Weights of a small transformer language model.
Architecture: LayerNorm before each block, no biases in attention or MLP.
Training: a variant of Muon for these matrices, 552M tokens, 8423 steps.
Each number is 500 + 50 x the weight over its row's rms, rounded and kept within 0 to 999. Layers, rows and columns count from 0. Numbers have three digits each. The size before them is the row's rms in percent of the matrix's.

# layer 13 attention key, 64x448, rms 0.039, rows 45-46, columns 224-447
078:436519500435578552479490555409542462517586494486498510460571542484513572475528458544475517583506521505509566450442516515506513504419522444584500426452464572419479450516531445474502479475447554483571498460442450493404512460519527500537510390619497437479450459558567512525484503533495431559467418552499502551388432443531498522474525595523554391495496477566581430484581497448453553572496456419568512566543480492508433507505514416531585502470551490523480548516532478400481526524522499485536543504334432521448562499485543517524505408542503460471467413486332538461552535507465499487466464516410462506455476507575606559465537502538486590541515479511482502501505634499399569498532
087:547452493506502444485474460486544489492493492557479526416496467488478438568487438498606496503628502493433503511529557447573500521543602520453528512485458494520477521455429514508515448578507449489416514506586494509500501454531505462488587535516427421505556557533428517453548505522440497565480550447563470577538510490525480507585447589453537466429482415479459473570469475493365611535555458487524629425410541431455520490456431535468465489469503512520605487485548541409466512510438521620548567520423489403501481519505560490485556525568570493569489421447467605610548481546445391524450519467595500398495510622530455470547494588612582479417490486370534551533515461472463473489604
# layer 13 attention query, 448x448, rms 0.0438, rows 46-47,110-111,174-175,238,302,366,430, columns 224-447
098:495558454565506513514454589535502457395537444478475522546524538523514499487544440523422543458516514509509532547541614481495536545447622608545472460396435528416470499511517421473548504517506515546613470537469463571541393519509533508476499523498537506446463435504427480514432421538508473421505517529523549463575441562381505507404459475404419513448502459545486515622462444424528551472497499518543563507495564583634482497528461518391495532417426475429462588480585524508504501515549498605426524426481411450442478445558437568416559497466509481512425472474511569585495530488418507438504507446566538637579498482440539539485464498608556531465522507668512514534457493554532469442621
100:509435541553471469515498510452504528385422526454455455494481628609527577396490388453465540504421539548539615484468521447428529465388522557558479515424414478457584495453535479522481470491460524430563399430511425472485544428520521481389486447470529521415525554502437467585461595473495524473431563489495541464478537595485460434402526493401460508530507520494478423454500525433472498532507537547513519502535606561509523536527519535528446501478502432461465460580444550511593600530554594528475521496493493533471478505477495414574562442547460414550494524497537601508505589481590537478492535489522509613477488524518586545559414505497536528538470522564530512508438515553585395475505
117:436493623565491491495527566509575490454469437529507471561530563499448402427474501513497505499582412560435546487507498456569405518533482459514486522445391471533478500460586482574525438412545449470488494422386465605473490484486458478526558481529486458469502448530449446453532506507372538490411520528449479498458495398549402501622506471419538535474493511569555479414475505526552540461530528493504431585470497526496416434520562547544430505577432485498584483538515523544560570457492511532437493501485483494542536558455396470452524544581411479508581573470508522444501596580452476513487607480615459486517510513562504467460468513357480499542531455460535526482446465602537535448427
102:545422464441506576476456494485512548464396577609501435493524541525447465545436472438574567586486532493435514384496447476499470458554530448447474469571513586540465410480435607544562564564557501541474523498459590444415443489514445533501444490606493479417546509445472477466574491423474570529427519544478568450541511389470479492508482510517478549568494482442510558603577480512619528621502488498459453480408600497529563556498515565496487516449538456525505467420423545550499431472491467496550581463615471551441550545506460485453496461440469508420526583488541444503528441627511539584420499513548433512486488473493472407528518457527517549569494575560561513491505471410495501478454
095:464562552583497492401352530507491539559485498461405497563457458445513550500548384558432448504436489511470458457559474493450543500556491408533468441563485477489445471472553510486499451529558403509518494516548450555545510516494513436508407444482565516532504536528542526548533514516466431478483550485536509445564557413393393506407470470520511610553489489438530471487564545451557498496541514509419485451527396464458598497515521514404536447512528513451557491559472436540548445508407498512433535545556514555558490520519536552570439604562477448362537419498436509447469600547537543534496436494393512528398516448486541519482554491384533440549513509509538457457492485551550606607572
090:490487512484519548516417462566435573538448560457439514539455507498521400646495455471503470574484489592461507509581520564493534418487505528489552481504438575490422404425540408546496482457416407521476494423505492509498513513529564490529384558565497520489522600541445464560544473471525424397437535410477501568523527438462421535599478559463544545513523512530491458477638506469450595506548497569492465452445558416443503495532509510460507500553497516519553446546535538526427568535469535459488492595529494452463549546516384489483437495433452483446497549545572537486478524503525493497423418508480490535475561429441514495566536517536513601504501446434500483460444447418502483477524
087:497464551523552489538533527490550589531463516404558447545485566461539439605449467467472540451461520586410507400437500477461413577407490450472518454492559580506524579523510547616471518493435459528515585465554380454501449552566459537534558449460476457408541470518456481512467439557519617375441592511525422488465489434550384569440516489535494547510492561509473548565426499536519528572470507543482429515504452534480553481508545524427502512449411479464427498574540373511543450468460512587448492467485463450518502522477479456563461426524475476447472541516571505484483424594445522545603487553506366532526476493490506516409486602497478541458493468520537519515504532539574593613484
092:563425522463482501545519517415560558485565495484512371541550499519607521487449594456415559464491497518485446535517533463509492457491519513526428540461464451509548492517488494426530434482461487526513591470448450493470488485527540566522425547560520509452457466486492547528552530524497597501509458469541544442562485477556443577405466497463494532591471476450529426401526542388482419498446541572517545503580460513589606474580604624476527600447496486477509437525548419563491458486522548605423542476428621486511436476505535530578440476563445460383511511458585531541406452541396520490504448457526424568521472592459345402489464532451479555537548475499443526425455434495519489534520
077:435484598537551515484450585491440611490443565452469489613495517424553490605460369536466505508477444580534520448548518562468492514554507416598501448519445502490442462486505517496497537403475468529493536635520483462576585551512479461520491430433547485439493446493516530490468474499524456473523505496480549449458443394462463457477471580460455594448499611500480523515426557482477519547464481571550482374589518547501519449500576538543473455411492444464533450505418438465446457490491530598434472514443449592469481518452466549553448524487428427398549546459431606459510540495510529515527531536561475498460573431507479509531454561477483577517493560508507499478487534581509532523553
093:491508499485486490510535565480524517493493490417426505578419508500489431507463543543481443611457519564495512433540489469490491466515505454454434577581397602518512440567413443506481511471575490436414393571477457521542455505462552430611476527527476532449414439563589469525499544524483496433433552461534557491542480492446560540583554522485455622552471456498620485383482536436454516401444485513490466523496584544506468485516570565498468528448386479469412522473551511512509454452492437476435589485510483472661425524571550482585494390441471562443576488500404513578556498440478536475515475505390491589526529451558383544483474509532516562484582503448456496430517545469452479518483